Each number is 200 + 20 x the weight over its row's rms, rounded and kept within 0 to 999. Layers, rows and columns count from 0. The size before them is the row's rms in percent of the matrix's.

# layer 4 MLP down (transposed), 256x64, rms 0.172, rows 200-216, columns 0-63
099,244,196,230,159,186,188,175,200,176,194,214,198,195,184,190,203,178,234,217,209,199,199,251,166,193,230,218,211,198,211,196,203,213,159,224,161,199,206,199,203,197,193,183,232,195,200,216,197,197,228,223,172,184,184,201,216,204,200,225,191,206,233,169,190
106,223,222,188,217,241,198,180,189,222,196,204,180,188,172,167,186,200,212,215,192,176,194,165,195,240,219,173,195,189,211,188,199,215,215,201,216,238,210,186,154,222,206,148,221,204,182,192,199,207,170,187,194,228,186,214,205,224,199,179,185,225,193,178,203
102,205,197,221,248,195,206,203,180,202,196,184,213,206,167,198,182,177,212,218,197,182,214,211,215,179,210,200,166,185,174,238,173,195,231,233,212,205,193,170,237,182,151,197,183,202,228,203,241,192,200,231,199,207,216,199,187,195,189,223,221,185,172,192,201
094,236,236,154,201,188,253,193,200,229,197,197,203,195,250,213,214,217,224,212,186,227,217,182,233,187,192,226,180,222,205,203,201,180,217,203,193,192,208,184,210,218,215,185,209,211,186,200,214,199,183,197,227,188,204,212,171,202,222,225,217,180,211,224,161
094,212,144,180,212,218,207,223,230,215,208,201,182,197,223,197,198,172,239,199,177,205,196,204,169,177,224,218,226,178,253,205,198,216,229,207,178,196,227,221,210,170,205,182,212,168,211,177,200,211,166,185,199,190,209,196,213,188,193,187,166,207,190,196,203
102,209,223,192,206,201,199,210,224,200,204,223,162,191,157,201,209,247,205,256,224,203,181,180,162,211,198,175,194,215,177,209,198,184,202,164,194,180,165,203,194,197,180,212,202,217,172,191,196,189,194,202,171,205,216,192,171,208,176,197,159,227,196,211,184
099,184,212,218,213,202,182,174,202,162,209,192,182,214,209,213,222,178,189,168,162,204,199,183,109,228,197,218,192,207,201,208,209,186,197,185,191,223,209,206,211,201,206,217,181,188,215,214,200,194,223,213,164,193,213,203,231,199,178,189,185,188,199,192,169
106,167,205,239,234,191,192,216,203,187,202,204,179,176,175,198,203,210,209,235,213,247,173,236,167,213,181,203,173,214,195,194,209,190,199,170,221,197,180,159,234,201,203,190,207,208,168,193,188,194,195,181,203,188,241,170,191,203,208,219,232,193,209,191,204
099,216,200,168,220,233,178,207,218,238,199,207,196,204,166,193,172,177,194,187,216,197,241,211,175,229,193,202,224,199,208,217,190,183,211,180,186,185,208,158,179,202,204,191,217,194,178,198,169,205,203,220,201,197,153,206,159,201,176,174,158,201,219,204,206
102,185,185,180,179,232,169,203,175,219,180,218,213,210,233,219,163,212,212,221,194,168,186,231,181,218,192,243,199,213,182,199,182,183,221,224,195,207,175,204,174,182,177,199,195,188,211,223,189,201,217,249,209,188,180,200,190,193,223,200,157,190,206,209,177
105,208,185,201,190,203,208,224,199,212,229,188,213,183,140,184,189,198,231,213,219,213,209,159,188,181,179,196,213,201,219,218,165,224,166,230,181,217,209,209,232,206,228,204,211,186,217,199,183,202,223,170,238,185,166,198,179,177,189,192,211,176,213,201,191
095,219,199,173,211,192,181,193,196,176,196,196,172,185,241,200,195,187,212,160,175,203,209,197,213,182,197,198,184,166,220,201,207,164,181,228,233,201,211,156,163,164,220,195,184,222,217,184,193,194,210,201,213,238,211,209,191,141,203,205,201,201,200,200,205
094,206,206,193,176,191,180,209,160,220,176,183,211,204,262,190,180,189,211,180,207,201,189,201,244,180,194,188,210,194,202,188,164,203,189,260,209,183,202,225,169,204,226,200,212,230,196,191,183,173,210,202,190,227,176,208,182,232,197,200,209,190,189,215,204
103,200,163,207,215,187,183,223,220,199,208,232,193,183,169,206,186,189,189,226,213,189,184,188,185,207,214,177,179,178,189,166,221,229,191,220,228,204,206,209,180,186,157,206,227,189,214,214,175,235,201,183,173,161,172,185,183,168,180,223,215,217,217,186,188
098,196,192,189,187,193,223,221,206,197,158,203,219,204,140,186,162,205,222,183,197,224,188,201,204,208,182,194,211,205,192,225,203,243,232,187,196,202,230,226,196,173,242,218,197,206,220,219,210,194,186,184,211,225,179,157,215,203,183,211,222,186,197,182,179
106,198,189,203,216,201,191,162,182,193,184,179,208,164,191,174,198,185,216,208,199,214,207,205,200,216,174,225,203,202,215,223,175,175,148,202,203,213,237,169,235,207,201,241,177,190,213,236,186,185,197,185,206,175,208,206,237,182,229,211,208,170,198,171,205
101,208,205,229,195,200,180,184,208,191,234,201,156,201,161,190,185,218,192,172,179,221,180,187,181,210,212,217,162,177,181,150,197,228,189,207,192,190,187,193,217,201,149,201,192,153,216,191,223,203,196,221,212,193,220,202,227,222,201,200,222,183,205,197,197
# layer 4 MLP gate, 256x64, rms 0.205, rows 201-217, columns 0-63
111,224,200,217,191,188,210,229,210,159,224,177,193,213,221,192,200,204,230,218,169,220,232,204,195,171,202,185,186,211,209,203,191,235,225,224,183,206,174,217,210,205,235,212,210,188,168,187,194,213,197,204,225,252,165,199,176,233,175,177,194,192,185,189,213
105,214,187,227,198,191,211,200,248,187,210,167,228,209,218,184,218,183,182,215,188,184,197,192,252,217,185,213,171,214,221,199,215,199,232,191,206,220,167,178,188,190,246,197,190,205,188,165,212,202,203,174,174,218,195,219,189,229,184,199,212,240,216,208,207
098,199,211,171,224,241,193,188,189,197,220,229,209,185,242,169,196,184,194,198,194,200,213,209,192,203,197,220,202,202,194,205,165,212,229,202,162,211,170,152,225,207,222,206,230,224,164,173,189,221,195,205,201,183,213,211,200,215,241,186,170,194,196,190,174
107,183,174,191,170,214,222,193,203,177,238,163,212,241,220,196,200,190,200,214,154,211,189,195,213,191,192,185,175,218,206,187,187,179,212,222,185,209,183,185,209,204,213,173,203,179,216,162,181,195,236,191,169,194,160,231,199,210,176,216,214,214,220,223,210
106,204,214,162,163,199,195,214,175,177,231,198,174,217,236,193,212,197,186,203,208,186,205,221,219,183,175,198,220,174,216,199,212,215,168,193,199,200,165,189,176,155,197,204,205,173,198,176,196,194,204,185,191,229,203,209,214,198,234,207,242,171,219,242,198
103,183,237,212,170,185,167,175,193,190,204,181,189,192,229,217,196,222,208,216,192,217,205,174,235,199,187,190,139,225,192,198,191,210,231,223,200,226,191,201,195,220,206,206,191,214,203,217,210,232,188,200,172,221,182,196,200,233,206,224,210,199,147,207,216
108,155,237,201,167,226,203,162,162,191,207,204,197,238,227,196,195,216,193,216,195,171,202,177,205,177,218,175,210,194,244,184,209,228,181,219,212,194,224,204,171,194,201,191,196,205,200,205,159,213,184,213,194,201,212,230,186,189,182,169,176,190,188,195,185
101,215,199,191,207,173,193,209,210,210,186,217,233,185,251,181,187,197,190,242,208,180,256,209,217,205,214,176,196,175,237,215,199,213,203,204,205,187,226,186,213,211,214,218,185,218,183,198,203,197,172,216,194,217,166,199,240,183,200,170,166,182,174,214,197
111,185,190,158,145,229,189,188,199,206,199,223,217,206,203,218,166,211,181,222,211,198,170,203,180,181,230,164,184,183,195,214,205,167,221,220,196,189,219,192,191,189,199,212,219,223,194,191,205,243,230,185,215,170,194,212,209,200,206,211,193,228,202,244,191
104,218,191,191,203,216,181,213,252,189,181,197,197,197,222,214,198,207,213,171,205,188,210,209,195,148,205,223,182,194,203,242,204,180,217,204,214,211,166,210,241,188,206,214,190,189,152,207,244,203,207,211,189,205,191,219,176,201,217,173,168,195,167,216,197
086,209,195,202,210,197,199,220,223,188,186,227,244,194,196,186,189,181,182,221,208,194,193,190,184,197,246,196,187,190,228,212,181,265,191,215,178,204,210,224,238,210,203,190,230,186,190,224,199,191,211,186,199,148,181,214,202,228,219,178,192,205,190,232,208
090,190,204,213,224,212,183,189,203,183,226,201,207,263,223,183,226,190,217,227,197,180,194,178,197,159,206,210,207,162,183,174,211,190,228,195,209,197,155,185,209,191,228,198,201,208,188,195,238,230,182,210,177,182,212,235,226,197,211,202,179,189,182,210,196
092,244,235,207,204,194,208,186,220,173,187,181,200,215,200,252,193,208,203,215,178,227,224,217,223,192,180,193,210,241,208,222,205,233,187,206,194,188,178,215,201,239,210,164,163,208,205,185,223,207,209,213,203,239,193,235,211,214,195,190,200,197,206,206,225
097,253,199,208,200,204,189,210,178,169,183,192,222,207,238,218,214,194,221,176,194,206,194,164,240,159,234,193,187,193,184,175,209,178,214,195,198,208,218,170,196,208,220,189,192,189,233,184,226,175,221,212,211,181,185,205,178,236,187,196,215,215,192,229,189
107,200,186,203,175,179,223,190,204,194,199,200,221,193,204,205,186,179,195,203,186,212,209,218,203,191,161,223,173,171,177,231,232,217,222,207,197,226,169,175,208,241,229,197,214,227,214,185,207,225,186,173,172,167,171,207,236,183,200,168,180,208,176,222,203
102,209,156,163,176,225,225,210,223,184,186,192,193,207,223,184,162,216,202,189,170,174,219,213,244,164,213,217,190,227,172,216,197,196,187,230,227,177,191,202,188,170,207,225,232,177,218,205,226,195,182,215,217,191,189,196,189,203,194,197,213,206,204,220,185
096,199,162,191,186,250,231,189,196,198,211,200,197,207,213,198,240,232,204,212,162,180,221,186,220,193,196,211,189,189,191,256,186,185,207,188,207,197,193,219,185,230,183,190,194,186,184,205,160,221,194,204,233,155,207,206,206,211,220,219,176,206,218,199,182
# layer 4 MLP up, 256x64, rms 0.172, rows 201-217, columns 0-63
100,198,190,231,181,234,192,209,186,230,225,205,204,172,213,185,195,177,178,204,217,180,194,217,198,213,205,215,185,182,183,252,186,236,217,231,210,196,214,200,229,164,220,231,177,191,221,226,181,195,196,224,197,203,195,169,220,231,217,192,177,192,231,195,181
100,194,183,222,214,179,200,176,213,227,202,170,217,234,215,225,195,187,198,207,175,188,160,212,170,210,189,192,239,229,194,208,174,229,200,170,200,179,193,176,194,221,164,188,217,198,216,179,226,227,208,222,177,188,220,172,183,202,205,203,197,166,229,179,187
093,192,179,181,181,190,200,206,158,205,197,179,188,237,180,170,172,166,186,239,189,203,177,179,221,193,160,211,201,199,201,177,229,230,199,239,193,224,214,216,191,230,172,200,239,205,220,195,218,192,234,203,182,178,192,209,193,207,206,181,193,187,195,221,199
089,207,192,207,220,158,187,223,202,169,186,192,210,183,192,196,199,177,204,221,197,170,195,235,194,195,198,213,197,190,202,196,194,222,234,204,196,226,201,230,196,184,215,196,237,197,213,214,217,198,173,216,236,178,226,191,171,169,191,239,170,219,219,206,145
106,207,196,229,225,186,226,197,227,216,210,177,164,201,191,233,186,213,193,182,214,214,209,202,200,180,224,196,198,217,212,209,187,221,166,190,182,222,184,201,221,207,206,192,183,178,169,174,218,211,214,186,175,240,171,173,198,188,199,251,200,193,182,216,250
099,240,206,230,226,190,209,182,198,182,191,178,205,223,203,178,216,227,237,178,156,175,197,209,212,186,206,247,168,184,198,193,207,205,188,211,180,214,182,204,208,211,228,179,206,198,213,192,218,232,226,194,189,197,188,180,237,168,213,208,207,175,189,171,177
103,213,185,204,214,224,202,255,229,190,197,172,223,205,205,209,201,217,181,213,226,204,163,160,172,196,205,193,207,184,208,203,217,216,214,178,217,216,238,180,210,225,208,218,155,177,229,240,190,207,183,176,215,179,219,213,197,216,184,221,205,212,212,209,195
098,184,139,229,230,196,209,197,175,227,165,201,197,222,194,189,206,218,194,224,234,177,202,217,186,190,179,218,218,199,186,193,202,219,204,212,168,201,177,213,186,173,227,185,199,196,187,186,214,196,232,218,210,188,188,233,200,162,226,188,194,196,237,209,226
104,183,184,202,207,214,198,192,199,198,244,188,190,203,188,175,227,170,210,206,190,154,196,177,207,198,214,192,205,239,175,197,209,241,236,185,186,203,211,222,201,179,227,179,163,191,204,217,221,217,253,225,214,201,186,208,210,230,225,195,184,198,190,207,225
104,157,193,191,196,169,233,195,204,192,192,221,204,171,218,218,187,214,224,184,204,224,207,205,184,206,195,196,219,244,221,209,202,169,165,229,179,187,188,172,196,208,193,207,187,207,206,166,197,193,163,204,228,223,193,216,230,235,229,159,210,196,192,187,188
093,225,213,200,211,179,201,209,184,196,215,196,186,203,166,167,215,181,198,207,199,188,210,180,191,190,195,188,208,186,199,213,194,186,183,192,249,150,197,217,203,192,194,193,199,220,204,239,163,247,232,231,208,174,244,188,229,183,198,232,191,194,178,213,205
094,186,173,201,190,176,229,208,175,244,173,151,190,205,202,227,182,189,188,213,198,203,200,244,208,197,197,177,232,211,194,200,208,226,161,210,211,192,212,190,175,213,205,241,164,174,196,213,197,197,178,205,196,182,201,204,198,195,192,156,214,208,202,233,215
105,225,196,200,233,198,223,213,173,217,161,212,165,202,185,173,168,186,158,182,197,231,206,195,212,191,202,227,214,238,199,220,212,220,209,184,189,229,174,220,202,197,210,199,226,207,192,200,189,192,211,188,254,239,218,192,200,195,208,175,207,188,195,193,231
099,218,198,202,208,198,209,204,173,194,173,183,227,191,205,210,160,197,205,205,183,215,228,199,210,202,223,223,197,228,177,212,191,208,234,161,182,203,237,190,195,212,208,216,205,230,196,200,187,190,188,236,207,219,171,189,168,199,130,216,204,163,214,196,197
101,231,192,188,179,184,207,210,173,196,218,228,169,215,204,201,205,211,222,207,184,219,183,189,216,214,190,208,225,184,160,191,202,219,169,211,215,163,198,184,204,216,218,172,200,203,228,196,204,202,192,237,142,237,178,201,222,205,205,185,217,172,224,184,229
103,175,174,196,183,247,202,226,146,191,223,196,188,203,223,217,201,205,170,229,188,213,179,190,203,196,209,226,186,198,177,183,181,238,215,195,185,186,189,220,190,179,218,206,196,174,218,192,243,217,182,225,224,207,182,185,209,204,231,182,226,202,226,214,194
089,198,257,176,177,204,200,193,196,203,171,209,236,168,196,189,200,216,166,207,198,229,198,215,190,201,184,206,203,182,206,213,222,194,207,193,167,188,229,178,199,189,192,220,251,216,203,232,181,188,221,211,207,182,230,231,206,192,171,191,230,168,206,183,212